Weights of a small GPT-style language model, trained from scratch on English Wikipedia: MLP 448 SwiGLU, 4496 steps.
Each number is 500 + 50 x the weight over its row's rms, rounded and kept within 0 to 999. Layers, rows and columns count from 0. Numbers have three digits each. The size before them is the row's rms in percent of the matrix's.

# layer 2 MLP up, 448x160, rms 0.0885, rows 35-92, columns 0-79
108:552493536442453503535596491531490499537396440502519430440518492480539492503521510458528497505532576546539541546586419609526463445465527643530441455501523577457545428459594450520546596487449437506534450571539611538468501507455483474528391450
096:414512500488511580542442501555542511458599393564519564516496470489510549536614487478477377460477451617515590409457502475438559529523517505535531455423488517538545448514412532473603522498421449517449510474525534450462563406532483574462423405
098:491444486527588476363488461536494529517445497480491578565592390483556524566511561466378472511414527579541461570487539505465478504516572473470536537487508480522483533487474547547491513441535474426560523450512524581481498586498543425551501414
099:405552470563474627569521418466439468523423453492528507443481523566510492540549540518538481580414570541514572417498381605502471471394451522408503463537551498552475569479499452519502516437521465467509442533522549555471420504452527484475453480
096:520514497364514500439589535578465555508550504495481547588504388470547423513492490468350502564532534528514579391508564433531510400414514496559518523510574511530460518494468499571440609415504481407492555502460429509512504474452542516620547508
091:516516500486453524441475473464557373461415506497504532538412421493444480559508543517496428469476491480535461478559559540509451460487503540442516538460585428502585587483466463545471478526561495455496406435457500539493556511586476463507575460
116:517540498526487532567487508506561610503497503477560488475437643513474496421493551420430567524429521548494491484458560477535557516405548448533456440564543483468465501576526468536433478550553530634519434502490571480429503509540475474451487493
097:523460443439513435487473490560433627497465522529501431428570587480596517478524442476478480534508445419492461552602446424504499524470466521507513580605463592505540477493496518504454465423515420422551502588557506531494494474578549528518511609
107:490557494461523572521543473430469495424470477509536448503452548617444578510576504405465568429611519440517540483466474567475534498529501421507525441503419456389480494539532420500562464436488470522513484508461549563492513549459451511513576452
108:537399530538432542472502476459475564457481564537433562478464407534481489482624497458581466503565456547475550436463483502481434481573519576451445432471450511465516526462477471463551511405513492505425484446454437510438442519565390504577551547
092:516382493505447538637567439558500555460496482509540613459498471511516468525577461575507517514522423501517498448454530457525526546439532506489472519439528554416478456514490556518520518561521506482488445543513549471443451497570577488475468400
103:530576484534508550459521479519389495480494541586449483522454450502507563615482440496473388420534510524561471469437514445459512542483521476561490498452417547571576437587584519496463525444511509480454504549522554570509509442515448592470459465
101:641505501565499425573431477460472427499568516564471571468493443550558515381541534480527496559570574573582506508510461487504474484486456465560519466483514516470551535482551426456430509622592599568469504462470443463412512477560551406501552544
102:500572494525459528427536447467593548478443440560546486471499540516481471527538445537513629515518480382521465561491480527471530569501462531422489538474578527468364470483494450478482532425559500507514523467523422564396433412436445502564499523
096:418518503420569502469520496558499506466580483533610625453492511501578481414423432529487397534499466463468501463527551521508616514475546504512436418487501538451568470512496549546429526466470560536545550548532587429521484481526531545526486616
077:515437455557455485578531479496545627502571488531576543501465486401529547506557433566563562557450472471432509442542520569503505529483437485486482505441512481476472531490504566508456449436508473448601414484522487474480554432461522571519540596
094:512447478441465440465421534543538412529445441499453574496554439493546569473580484491519501467511471482432454495539532515577463621528446456463547444499483480438589540521463509488581465500513472489538551490498438474583600606491468450512533589
088:550503511525523585518443440467482494582592572471458526467467527473419483488486475428551516524518475419424566490545501562521381397504429497550517517592463515515444589431511428543532471500521515514527555511529508446519451536484532497486487458
085:430527470500538529434587558447405481455464466414452498530474457557557554531511554401529440597493478570512480570619565492464511571498565540522436531459545510420410589528491438533476490456496549449469556469540492519552621505558556498440461486
103:494480428416603509467443593434539522511464439478487513546553487436469523456507488528603526531417493498490420491591479547578468559513454465549623572574540554499463519465550529595585490495512460509483487556515542522560430519520495571467562470
100:524553440450602517460545479486472464547511435544539432527541498521509411536468517422491545612560526514490421589493482441493409456490440463383522489453464512455525406483534542461535454495467550468396543485461491601558540569519588497459513594
100:455578519555545371517532564451582541394532419539424565511487475530448465477470486461558417536559586549466522555488498614427517545423543481557491440494546548461514495445542542597544433514531433537465483485451512439579554500549476441506452450
104:498475569458428482531483474543425445433461465502506516491459440452507516459580470524565450453459476485598534500490499446577484497483504489496421515455474565479517531616491543545460408513438487469514507483561463573546492483439534482504533456
102:485500501525457575523504525414503487497496478477466538404488527529521502517477517507616542506430478457474562462499466530549496388500529408495531504423498427625513574548436478448528557511598462501406511545544472589458520531527549490531520461
082:410480561456446418503456427468424506424564488466565506467518520519578530494498532550531548461517619486489559497536537555510542461462576532423519466543445431480452519452468497507487526524541488532499584434453520474458418428443506497511434470
088:392376573512513500521574537576436492451430478527441444495572470435524519514472461591541542491464423508421537568565502510490496566482493579452457399422479493566517538540534469461376478497469578449595518526536506507502448567533493582431473467
112:453401428428479525469492536519506393539529597522519528585544434562437581547517565393485445559479496528479519527542510416417423597568433540494521435432442478442534587508456538467519459522500536460526478528444599459540506455619402450490509520
085:463556567498492513585451509472528506493534446595424516480478479533510499497508409513575531543496494507547544444558554450577548375432425519548458515579535477430500428514553569425465477486477562499558440418579424430488506549534500509397529516
094:434592474531515578419469404530500498527495614404511448485571498545431553496524561519470483506540553457471507564550548529497470500471538516441465553497450458462481541512548579515468451509612511515487537593441623455429483484446451462487415527
107:457466494455507445471513473571532485542481520563336393431603465491422437469510470494538545540496433539483557496505461567496470504499471461470491619507503464490453528571491532430541543498426548539505495551458493523448516483498393534409561538
082:346544524585445479601480469449478418562422545442466453458499546474456565446458521554562561533468492467507451560465420543469509472470411474421494511477469466535500457558496496526561489506453479515521388434554520513544437528555427509589454392
099:431507506482521520465532472481540440563424523492410529504465518484495512555414525493463611579491421491502475632443555466464428509449543406486554504525549547528494450450531527457424461485474507549518596515516591438477538534478433486495435493
099:459572469502524505530463522465511496525484459438500445529606533442487519524503544583433559493556493442558508578552552577539441488494394540524495376403437535454448444513466522438446468458484555500583552479489522450547517605505512510508499479
129:456507359518451494510452445549417506431575547474513489502506407506519448448464505499493496438460431487473477478533491534465553529436472552485569578502511504533493495581436413485486486536517506502487455394532461564470477484533482486461617507
097:582562479402491528501516499579503495524458531534518503537494451529580515492558416443483393556577515536598429518559444528487480342522507498465482518510511521516613455555559532421516514458468424532495540559532483366472609478489486559404415499
104:443434563509534472547414493578385453453480362490504547544506509453543535513472423533480557564508491468556516597406501516554473499429524415470547504519533521458472518466438555538512469578530537554557560524503515430454516548422498457501499496
103:395452529478463535553573488538477571597457437567557555444437551581481522527562494481458543555517538437525422561465527474529445579522548463468478396456481510487574464428481497485475526454511511551590512486581494464470525631521484434499431549
101:484484606522516481494421419522525529452417494381526582443507440466505483410459524461469471473463513602470494513483456459503583466618380515441485441521435549512566469549459543497446479554427488532494483527503502520525445529569458594464404554
099:440464500498497591511448594558484440442459378507538433537440460426449483538678469391431503488509529471526533505501469592504412478501497538551464463454475522588519531552435483586374565521428439529456454443540448501529494531440450496537587508
087:484497434409538517545437496420537461451541558520525446537502606596566515387524511509521543492449608437537456514551502552526516545546480483412509536540485468512520536484483524442585518528477512490464568378488488431491563401487488517517514524
094:497460538503486481568467511510518441527454518482512567481524535487508536469402461521603521515535438474481420523430468507417522493579527550336644520496571469460467570492464506487427445505403446513506508463440445578506525428524549463513575402
084:469524426571436526517510486461447539544498463443502624525488474518475514541526507506493483600553542443545521480551584456473485533488513428559448477396536534519451478593440436518451397544510546500555576449542517450522538471464549507417396517
099:597492426480451459426480437507497481442435529510536479495499521538397512577532510540565547505416602474454480548467445594464488531529645498476521441563482556545534444536542549416537408517478411517494434455544583581501470552467453441564472518
088:516480507475581441462570570435535413514585527551482504514587484460504484520461452443532472452549498562450534476524443568534568529493537585566461491445496577509388387551538528505513508470466483498476498563480486545510535479446520533493458429
094:555546552522540488475558486611574582537466529465546552580422363533503500422520491398450571549486516626511403475530497552488464526534414489452570530482552549431532466448568497399495505552424438493519522521527519490587402495493506434487481485
081:412434557498495526496455504551518545542416457558585599538510519474551470541592563554509511445512512427565499523474429521518574567488511530474457450429390595525448473548489473590489544577487436497624526463442532500492465441486491436553543516
111:551431483515535461481442516488464579426485533534486498460534463507473539522591508443514538517528498493564522469422443511492458448550497426504574549509537612575495550571452531469525461530577500396509485500552529606549556422523472548498440452
103:539486474565423522461524487439464503420486527405429475499580495577531541605433461414524480460451552478525486469469539418440523488596450606528462519440463461488553550477493438436551510532547501552428564486414479530411549513484498413456489475
085:461444556457517459569442473600444455519538504473534540483457510557592501541428468450506516448500446490603472407427555471468490493497439411600518496411512538482414427550387498391425529475461500526491531569493454427572516530527527569518426438
108:445473544564512479545531450414492489511545526521538467515549477448436517508525575479452481447592517512472433515463472557499468549578444440488521501491490472471484377537461539491497502547478506423446537522454543498460466426472450491453499459
094:597497465585492483535447440458396453544508521489577510558536518485428473346540563459449576488425549517625558517459654477520486458516514396453598470535445532530498511595558532519448460532534499476514543535566523530493458505522546463480427533
109:479532498582501416521518565502471501501474429458496578523442513524448477503502496461528509424507532544417411463469504545514485509436520612498422531552599451492421547460386427547459544580451548615583452508447516533519577469582488465603505572
095:513365545507508505536557420439435475532445514469441527503522474522489465461480405461499434541490492455472459491510567452449492477545483483423542535459502466422522542474470455479498463467543469522547514447450567534575505526573458509432364608
099:531532540415596541475492507482469557524490512575506475511558513515523566518489511324434518519485411428445520383557473499464567541608478488567483507545470456500502595521545564418448511500558438483447484575408475475486547529437564437473468524
110:434459476449604501513461449548475488527567552545561477512514492567495505414469532407558545574411555515453476490393459417579472468484505429436428528459400597549482459545496453491454450419444540441511479523506586445534449486624549457452460558
090:562496563477440546533573471552475505491524454527445443535414566481570522474421535459443520509482518515483491492518523428505584592525499513491444543491408528441468517545434535453466465563482457566581466522437573499541413567480520461532660507
108:558523487474472524497518514457527504617447491518541528427459482516445515459441500490487575415471504496345525505494563509551619420419528558474515498573600505480555543498497557469543449463501430458517478449584395406508468519499531497528483451
090:513439540442496541520478425553496567564431473457507558494470373558504527399524549523556519552482500518463493560542501544468552465496558591522430537500512463515428585467515525581578629521552436505441513477582502483555530487484556530530544598
# layer 2 MLP down (transposed), 448x160, rms 0.0816, rows 35-92, columns 0-79
112:463471569433544476587588450588495442414469445566562473446536511568515537470563525499516456493432542553500475510560439516565502523546533522586546490509447541550558452497536496481621521598402441516485456503475568447480421569538509486474538461
097:442502580531557478410497553476508534462571417441550501554534527501483441451486498520491483560627495524561552521551509498554431475487462508464475547459556500618506512494493508431634568576427507497451469494514452504483415537515567523464520442
100:604466387518576540423561494515506425592525523432551439532509484450389501492501542558608511502523550520466483514465407537417482483515524491456595590515499415535552372562535460419412511527392493488541499487485573524433519545489545477389553488
097:542452542366531570574489485564448438398455552427441504444539481528513438523553533454496426467447463525587573471411436501558427466482497450468536520536533573485494545433480512535445602553506481479578554511526466447527456454497477468420540458
094:481463532468416457533485603442537483570642477500496507469485456440534419485460432538511497577556468541500494515514531537507517528568437515505451549467519507535490519514469564509428551434503588488502537651532514422485570507483547546484502553
091:481483428567563543545494475571453493451540433481512493312418557487419413456410485471496510537554493479475489546514470494449499465476531469448429471475597490473483498500485480466498465566528485451582422453438562503430561461495484493510467479
107:452509488441435561491521495464485496578547483388509474517489557521407524464566534466492457563478498462464630521472517516386521499487577406605536460484509510462557430552560470547446462565438438610460425467470478554454537495439443449497520423
096:519528471416452536487552536462524548522519596604461440521552540482542481547471457433518396534498457553528469572541456498470542478483389430504472451483499507501429507422504567532483560420551431564487476515460589483429429447457393365472469539
110:449541475415480576664522516531500460555452517558483386519542506594518472501533493448414489469565505483460450481407498484494465505497453522524552436572461491461517508440471534564472468540497512456547507572475436495438481468444470503511481427
106:632441479533437510462550473455407518521633519569461476487463514537552418503617514475583497448546475477455419476472433478523485499531492602454484523452536484510521452478580584498547461413567522481401437448489445449462418490512426476549479464
097:454510573469448456504542517476446549523424461574566514551492578466544428488493601483526528473437493568485439510566533485443435533495519483544552548439577504501550441485494509489514465484389519497456385557508494472396571542379414532511493436
106:501460515483571492408576537617519556434552441433364505440419516474485419568533495474621495542536464512564460502421538425498457484517486472549509495504494580552523472504472518508544490487495484475513504519434432507549482396577503506508519426
103:585514438562504585478481478464476460482516520530469534550485441598438539589478406531557521477580522558493447423507602467446434461480479516607597484536574479509462516494518465495503518514588492550545422421494526525357575463531427489519554449
113:485525459525465520473593478495507578476468452498509559555499649453512445599537377540460532491579508449475513481497447546458409488508519424466447536448599565467406461422497503510528520505489477483464502520541437525511466465463506565533534516
094:457493471498497445528511452439556491543423391527525427510422542510505461517561458501438503453540461570525495548385503529539485505565572596492525561515589484512548518457430496497588444582525475427460478550475442536442457470484454596424484533
076:420453498376468414489524583412606495488492494494497436472486545518472522440472452517473496547475537474490483486530527525546520513584489515422510465543450534526552460499564496466522571581474477468520494566536486563497431447528552550356412604
097:557465386546438641503444384568500477477513520500491419618419511501486538483530467493510548560449518534474457501440612526546460427508463553496631537450557472464527576539492494466508537545487541500466489528462492493395533511449537469405455540
087:475511447521545516499585527578449472518399562480532438460444439503580571510478516512436533493419545523628574579515543444590602478514551524401536377473484480516539513522440459485483548480492465417478514476515517557519547574577432475474536600
086:446492516481472575358611609507473561472466526374490476578480449465513559543460482521472492457471491514485547536528542529355452506426549548433469491514514497462480461388486520517393450514424494520486444480472433555442472499467507520530497472
101:448516455494494462536419513505485519443477502577611484380551471468479530508401529541603568470518505537451366477557489472400473546516516527531474592414481376515473565530478480469432486523544498488532544523641532519520511476458602553424526534
103:472516437491536562526601526470419466500520449437608433609500517519371482468501505422456470510514477526439473547602498499473518427514468580461454514491454486549471519605554557506433395485494538502462508477528488568446530536434537546425502535
095:494506436494496474506389536523425521591395514518527483478506465515490531507451507471537542512413465529477537445535487493524519525614486568439563479421500444484507537535476560577492510501500550455466560569560486497551607499563443582453479595
104:423472452476418493476425578489422466382547490436515450605537483491518626441477467439524544581377494467539639494505460523515465490470484462479537483524527511489485474496458483585517432398566413543422549610462476445444492425464528506507540399
099:496525536429547481490427601465457534473480568421490470519542487465478662540487650509540535513600480448539529512533522481459433576536603560489560516490427464587390563438445472533484446551490476499391516488389594506521443473566537440535480445
077:475483543494605507521465476446500568489505424473477555359641510504498440551573558480483481427491497575530513485508441451557522501547486493505463528497491405540468549554509448525481466530494557453521583474574561464564545492480478528506533509
103:488375564592468499521524473473538495439502449512523492535509427471538427486517581495477422607574543520419491537494537496548509499494488504469441452493542502567545493555428514505439432476453559443503486583530520555559462567583477656469468357
105:507477487577479512481493500475470439440453620405453568420488518511562472513561498523518537545380453520628591506457600517475579440500485502496478506537585491497467568535449538469581506487513503522510519470559420485462511463481534525515497471
103:530538481456541505413443483394532504457514493452461539564447488545448553549512453469525408443526581536503548495616610477409476465519529490545493468472517579519505552546607545434440493435511516499581454439534458494464513523469457535496552524
098:502562488600485413344503470447505487604497515449456521522486516556449505493550496462468423473442487483573459499466476388470580447413598552549547535524508496465550536526455464570555513505456464546533485492433491444473467490511351475530529544
106:475502429452545509446530505465516472473491505426598489461540440479495454413519514471529443554578544500538489495559542494509519486548444484564509448465439565549524538547542459548504620524489520548501433468668473539526517513479460497579512530
081:559525452524538524417521481592470472530435483511527506454493520559436501534499566479511523412505502513498465461518479452390428476489501466471560589580481497587559496465525482541482411507468431467453473382491517514562461552552436518511464487
099:528481606482468460461472431589491582446511518400610536434403535427460440472478525538491507479537417515433468577470454432489520563448557384441480440509559506552429508513559457554449504555566517572505577435546498389503506531528531441512513479
102:494598509501514572560561487531565547509467554546539522505517533512505458537470510509501527467470566478452516567558524476499464462467452525397530389456467519396510394517461420464476493460419520368548573602490464483555463440545449453431629504
110:411508432517425400540499477543446518470558494519636558503536443525499422426453576570429446428477498502437468445547487552491518504509432514413639535452441478497519444600438475543511482508482510549472527379510462499550503467531427461546569415
095:585568510482477531486558509528453491497583559429571495707489568618475475492515499431473499467494455460517388570528413544485495468469552568491491600566555574603539542538494497501502514458484434524522536517562447482519507565448504530492407475
103:467370386442429586461474465530453477462487522549449450601525514515474598514480469561507454597514512476509525518448495561471376503442531465490603459558559490583476497461519559567442474522615477496495516566427493449438556517512511459504480413
108:428532509452470488487541475488583505551475487449603446513419524477486499491513434574485505576527561436466415495535585457557420560443539569480551414455497505499553546439462532441472366499465399478525486493529485414549435614347436424564456509
102:533489546611489488562440465485546524581507431528609534363531497496552546483488533487529550632502532524483467526528500507520566439621418454405537555403419397479517484578459464505531453552504543452468492534506545566523512497499427537566514497
098:535452501521482502460553614581504500549513379529511464483376521384448464504525412472422436462479504559567475499432502522507515439536467491558541490428494546563490591549523500525407487531533510591483541470641424436472457557432498517501538461
093:530510578387446540489501512418432394520469563514494425451504550461452490459467464440505526569509533542535443593470433510549547502453522555431461460463475492552475549522489443511445513560491442518438582378461475478526523376495590504537511472
095:559474466446572480533420484485455472498543603395412570586461530519508541644459453580525548587524464525525521476510532579506483529621605549491501535629488530546474517478493461493464440436469414513508594472469528539501529497576502495521520508
090:579452519431481502485551591473465501534576505492523547424513450467503470510582477594442511464552437514476455455537529492599513570597446529494536495531525431561417487557517611608467497506437497504427472516534587458463590552529610496510401464
096:530526469504606543479528523585413523411385514558408510564486548553490546547526515474535511408427468477544552473521514436444458532444535520498569486537498486528500444432570511501507447511494384490451507311498556513446437471506475498502531395
095:463537425389559457430492519543554482398433592459491446507505540546439442490479415532410497570520503440465429540426453502501591516478542521480573562545606477487519409487523550442482528609600502531439466520435519483515427458492489543496498451
099:532458554482556511530516533449588499530445461563468509477535506461501538450507515545500574588525512589592424486455504534492466543415459465511447496367584443479428527435590515472536517536431505502470528646463526575522427411486484436516545517
083:410481485518432551551409520521557501462540501539491453453530448486565514506584535458516547509532449512550460580465381449623568417503435485483516570453506430430504431380437468564471480564491377547453504594545491541560529517452479530392431546
096:517503485489497605439515584558534476494495483512510560572432471466457588479446492523555493494519501492465450573432438532467499528537481471517552520496542537501472428395469519505500447509438562515417458513406567449415478482518507474438495493
093:519418579496481394493491549543551512436504524414509512429574479460557509567460478488545455616520563572470499530464478438510561466544406498455536466411487466525496579467505480364439585531537470521480540458489481483551581550424620628472512585
086:471503580486579420449541472517479491566591532521533504409509494536559395468500448442415632509610511493542461500468551497566478514604509536494403517584514478579407513527462467469451484575475625471512512536480468554523474527521566480511498533
101:512488480542547514518419532541508560501420590496423539430466506551636504550468457541521503545468454522547509459559560567449461493601469506463512505561515508578592557477539503521456495591511446556503465525565529502446567464514508476420453536
099:486514584569509435478447520547458548528455555593557542491597553519514553592419512511462495497571488521533584540514626494477452553585512408492524483590574432486575580475486530502536564381478455483536564520472507559595566483491433466564452394
105:304520471543570488479425558513520451524503557518453446473433511449541478557449499521472642590483554518497531468460581445433565542500583498486428498559511436443523451514491461493606417495528533547569450449536529502416429508515558471555443546
086:515534379457516543459524473461554606453473476474485459459502455464483372457532449459506540537544585482500429565555448480513507436567434468580546419498509447558517447581595496646525453504540524496504433534475509553486578540466554451502569491
101:521532541481533554596509531468427523464477429542396449390566580444556573476480490532547514424461433537519524492510528418470519509497482454464561454543535448540447516559413490472505523512536455483505501554499524472541606511527611408525445478
106:440519490433456555502500505533422503469548533500485481625523520464479555467544476478516602522463507538401437479432563439529390421542534394485502514548409590625433439483503476542438445371499558523520432509469565387468431572582589444490548539
090:440525539388484539614526390509442479496515500499551476563537525561482458417543502478487541493602497491437581536461492474488530570490601494431532401515479554581584486467528534497462427574487486538486502498465556528515394528497422483473584546
109:573450577541484422520512468483463488483453445522467432476542468593506526418480471480441480456503456526486331532464383466539474469553474542573508510520541430491547508552531469452447497495466426395483556581472519382530492486512544570504448443
091:512478525466488480543516542565511456393491519459461548465581449445531602513510528539514517446402467541552490476451570491505515529494498399497578345537490544541482543624533494514483582535487546499495516576504530457350526537582389489502545431
# layer 2 MLP gate, 448x160, rms 0.0934, rows 36-92, columns 0-79
096:541488487492471499549539535458551439490408501411451464451474527515507484516436545541487625501560425490433453506511499519495569552551491567573472537555545441421437542437467534529435486498463486564463553531451533503476461698537532522510533521
097:528542557548470405519547526570483421451440503468495515491499497594497439443482488530522623498464539472581469563545408481516416484475463520476457608558478476452595564477394430497580458570562443500591471510455519491557486574468491481552483420
098:471525481550410418439434490522464514498470548504501543457429511455448546415539520489520451544422503553536546529535552407464544567557338430448505561437495445505582554513480445478573398542580484543588414512436525518540518569520474464517434508
097:439444526591475426561377500552487455470524509486515494388489580526412538480534509488599452466462543483505362496448436525516513494514543483373602462494485497493539451568515527491523505492482480514495454538585571547477508406502497447390455485
088:553446394520493480448443494513440472497570534520417547453546466592473471418528471533649588559502569580474566524514495439479547522649489444534497587467536576489601483534526453449501546566488514544519495515504446493452476460581502504413413551
115:578532578477564477576472543459539510501573511442527511525417548394458482449532532450536445514529496553516550591420517563437497489399574496561482452531618458387461447531530521511514504553566505554511499523417502521490574556516367467489532495
095:501490506508460472549488426545564469545465450456542445434519476459498515390538559481431517496515437453517477426524489545624469475526478488499491564509363474460575572548471471427601444492418541497545592496563436553460508599543554512420508462
103:519456472414461459425514421463480485453476446515590478455478456509467552455598489513604501457463588489484539512515514483587482470554595455453594465538534571563576562557486444456509532596545514559553442521525503555521535458526490418421489475
106:586446559440429501538485501414505475526503559531481574418479428534587399477552528441533510519437532578465533525453541505520501479517465583471406464465442485448505504465438495459502491486564527480458441519464471528431441555490420499550462483
102:484522508399518518588566480509446474477527527500536629528451439543554532511467538539529557552596460479464525532549547514491500542450562513557491426496474518428480419463514550482500435451444463485486444424466503416500549591436499521566487392
106:538454480455484417601559489474462501532489560488423486470562480489529479560460496408609517492569486490471487436442437409456486539549514508525556519453534514475442458554514460562536596518542503460414478529494454606434537555459504523584486562
097:593486470583424517517433460484483361493590541456463553491542463576442513474499500534481535559565512629509451483609456413496394510413488533510542544482530498393488551474581479450444468500560539558534541433460506465419481527563527481566555512
109:484564505587478490528509437438531546546437396511547517488480493462456444461528457498423507441580531481468469482488466566476500486488502493406499555361592539511382521488561430562503465502499592527478450520558476588473509453511457411558524512
093:517519441493574461502466613395544494518529401514450496501481536367517478538538502499476498552533448435464467513446512500498568492455445516553479404538567489384446446474487489578504525473491460551435493492460530590484510522480508508515484517
076:453453537470539478505531542513498459465499475517538540483563526555494423411519562498473437373593522542553496570410487386448494553452498436494497513463524631431473431503447476506585618574530444490485541510581473517490494581566513487575496407
094:451502514522551493545496453494467464570522458410467591527508439546448490559461469540446461638520530450545445540527412448522464505534401486475531521463558461436482591398408510466551491612554415486449428396536475445552595563543525436489515550
088:527537522503518573502449434421451433500453595466427448506526465500427497445426461458527512459521461502507428583557487598520535519496603576453532498497556401456455526469424500494565533554574501623582528549522510500434483389559480582488453439
093:455493522510534451499507497394516481543579562515496511450490437568501541459516562459529489589482533533506469426573509459575489493583464556523574526491493558478455622443543421475652498523560643481524568485540438508552621495571518567476535456
110:532540519488432414460610523432457471568475432484486482456492521445565394439546467508506448482552482491497495520420471513540628489525513513499442434534451539488591434465547461484440508470465519567478464424447462514445515552487465469525427460
093:471530447507584545470512515477448462570521500525505414506484486580451452510475548378483531604586526473470474530448413482546398402587437509484481442395500505474554451529450476452540474528486578534421525446539427584535539515562563476386530576
099:514498489434426475482509563495467517527509452466505507545428452535496431437490565524481483512531550537457541509446488481536567517575467438560441444591467526519630424522522529523449437550429498521441518531455522465515474458570451491494502534
096:535550555429514484596474575471462450469540509473560535436463463560499443455459451517526465476468460499449548521406462561507471514474497459491546530470614451453503520499499534492581522549485530536458602395527416455435457449536466526525580495
098:570457539506464405456514561454472511425497429583533398511506504479573495492423487452533468534564478489423534457483469517572548471537552487402540421432572468546590545456466495511491585522500557512468470532540440506507489566427531557519440444
089:521481517525532481445430501503634570555499532542522540494508478469495419424475445447487552496483489581473456397505457469496540466584426467545464553410560487526509577502499483571583544521494510468489500515560387529543531523628501485481526450
092:611549429484525432520476512452500596526363497428509521479479484505568511536568530534432503515541558456519504440427510450529572409576478489413562514449475504432489491576509416444508497577600497593427505447385508482483523473541533420568510561
103:453575520518530536480533462551535579488507519541512599455446499435524465520540531524561494491491524595578506443446451530493548456550591511473606525503544401526404449544505380568530619456531465546547520436526535552511511562517526522486490521
089:544584476467608505498410389429550461450586534501428568450524507502496471529487412525578477523525563541488573487544549427585527406574527496537498505519426471418530475490583488424530423462556587535564505467501451529541540560490424566539447464
094:444479506463633550526483487459480458438536544588539477501483503515474503491451473503522529519505496550417537583468447332526442542573429514524462553479536385438407507541486558462534516503606453454421493451532536458532495488568427486615483542
104:510528463475569532560419530504515529471531443446568495461515419469470575373600581559600553531607488424369537509506434518571515491529480640512442406444473491479531545538531467555468494479456525459454473468566443446493435518494415575480455487
079:583541521599540476459501523457522510530546504474465451528535537447433573533460557500421510492450511459521472620432490452532399527497556448471525481522512441548487530529535552520495428586543516480485391570484562492574488527576497468484524509
096:560535478469554495536519602471431534455532507540542447446602583439559543397513490500499438519543562473504474422582483524522557389515456531583483466538421503474554427522488454428546518551522561424531403494481568495478483510472512461484562476
100:456463485536475383475509522531543526476474539524484484467499495481521438472501485496499590537563509491548479504486502479525497522523499416551469610428606568586514626428518455477473453549551468498495404567543477555540525514529467510520481463
120:555522598486530484492472524446546460634441444481492498401542574434477450550463527509471492571519526454490489550450515413497546450581542506502462421530569433473512541454550506500460513547527529464572544607497606436547569546464568484490411549
095:581501514395556479544454507515546463509495502451509480544575450602611505432368417448444543475567440555514439526435494564583467394556405530469449543473524402436591430515517524408516439457480435585476542579475519437508567535472499424497502480
101:446431471501515490595401449575454431458495476539484529512471438486539575543530499545530535605477536525588500516436482514502501474533503436383508466540476496535495531528420481513474465539572508486548542473485487489480483504515500490424486515
110:483438452561458485515537490459488497580500466495501508438549452482517465420544526515488457522543542591632495520586533496506643571553524458485532468514497561444551503481479502530547463428559504542441567494542525508514483483489475499505518586
107:541550528544536483562434580521500484588541515647559517525530543457506418496470512469498473583577489490531439451469540586478476400419519509461569567430502454457489537551486465510558536553540586459483504522491509432541576432454503408496594505
102:393560517461576492470456441566530577508503599541610598458554507513496542478437466492537498499527555432478494504486512478555537405434501461509544556512512472382440491472403520477536456563508453449522522547461531563534582418506443445506528521
092:465538535570576441524442485472511526524608429480466563502527466465573469519487487494567529409500423458398523548418443514579501522530533486502486487444547491451542489461509477590467516456502562419556481667559529593514439549496422562550505465
089:551470481454435494559389481510472437566422557498511549491500483534579513489395497551616460467446460516549466549492466503432592482579523438387538519581595507494494591398548443561553467447442471539454486426454448590461574461578449469522487486
084:534422532434511497515597474454497564527460501497529460553527461413535505502598586575501421485553617451455414509434459526543510570489517527498456432531401520497487483480532599488486464455521542447522511490473527633455466496540559478579449520
104:545454571493452388546409449495472481468476540425680539435461514480461462435557520552600498548451620507472419530461405569453505459577523472359582462513513499500512495534480483493544542524476485560502430508556535529581475474542463445535483522
093:561589510486539486521411444502552482466507575488444494486527553436485538475491486493584413503420468470471489437455394591512489483617420674514472533506521590497520458498444534506480517558400470466549511422556508580432495468523512504553529488
099:470428570502516410645377489389558419523524467484506510399560573440480440542427559466552525477499512527456549470447466517539572504468545437480460541527544416483429493522390485523431477546517584448541539490518507562456528527515516553477485437
092:529594463481553450550480490461552485444580497514460504396511526464503443437500475484502495524513487579459472577489501468495431432595482519472536532562515366455500514489503467423458528500497567520466532528500489517485512595490427472391521514
112:537427431581545492555464548459548532420415510480508439453571514512447504489515434414512482491515436398557581466497554517514430530558561549446505470508541495478488519473470511458536414451469534391488405437486557541605542460525470592459447423
097:489534501497509521478463422497545549505559530637531521544433491414483442483543494530431436561448467496551525549462459436515441472439541463508508503553429463435478533507506547587472465516494545456536454550570520532536429449551490491439562497
092:503575548575495476474470491403616558549540579489526569462530465474488495387521500468589524465533610496434383522507527582474624477583590556433562587552519416495602567489506521538537527516536553500553456526513512526486557500460491534492538640
109:526486532472431507434450553488501525585460498460499539460560485576542518520430558530546536477427478539500468575554474433470589530505535565536479462563518542498546501515532495552429564470477460472484421530543543524476533482517490422520413570
094:588463462576547529506401478531502506475624541524523533520463503496472474461504511475544547505428477501488521491475484449460524487561503491477429449457476547449329496482459510546505428622511549535446427423475430522525516493558479541417403451
107:489504535463538502520489468467601430521587484477491558514634437454599538545437464444531518515485442540673440517476500410444452479529522454474495544434387524433481443474497559511518470487492454520462486498493505566571476586479483434470505416
095:497547503500395523505465565564571509454539422463519494483561512433559459437565521501520575576509537507446497506481461524503576528413487526585475430501497509570506494502547497468607544578442605500481479563485416449477493555467496478561603458
100:548480570536524452585554526481556498482541442543477452443524534410525478487558429448502541501511515504590496617498553302502539465427541443536480460482513497475490535440457458489468457424506523465578405428510502514493502532459489482536589556
112:461405518431439503546467535502492427427585549549559506549505500507497454499446496464507584502521556485491485498426502438570500469514554429429467539464443512614436477474552556456489512467357564489527426486473531466554413531577544421517466525
091:464496470482414513514452485545479471522556551479578559479444450541506504525586575535577600501445504555554554474494538580399470504523574455538510507457542556484469549552523401539451435516489444469555480503506562497558494462479397401448419486
105:488578570515489451516479471444572509575567437473538655474452473477470482485561522497570546569543464531418454506583561477484487440467477510532501506524550485452519523490505510548524433453580436477500387428515494442488470571480492433487465434
096:482458501550574494569462471485455418456589467545499513522551503423512529462496489492435573510548474515499474539473495568528481476540505514488493362507423561463460470567531533507447555457459534568544461396399575533485539540559469508461528346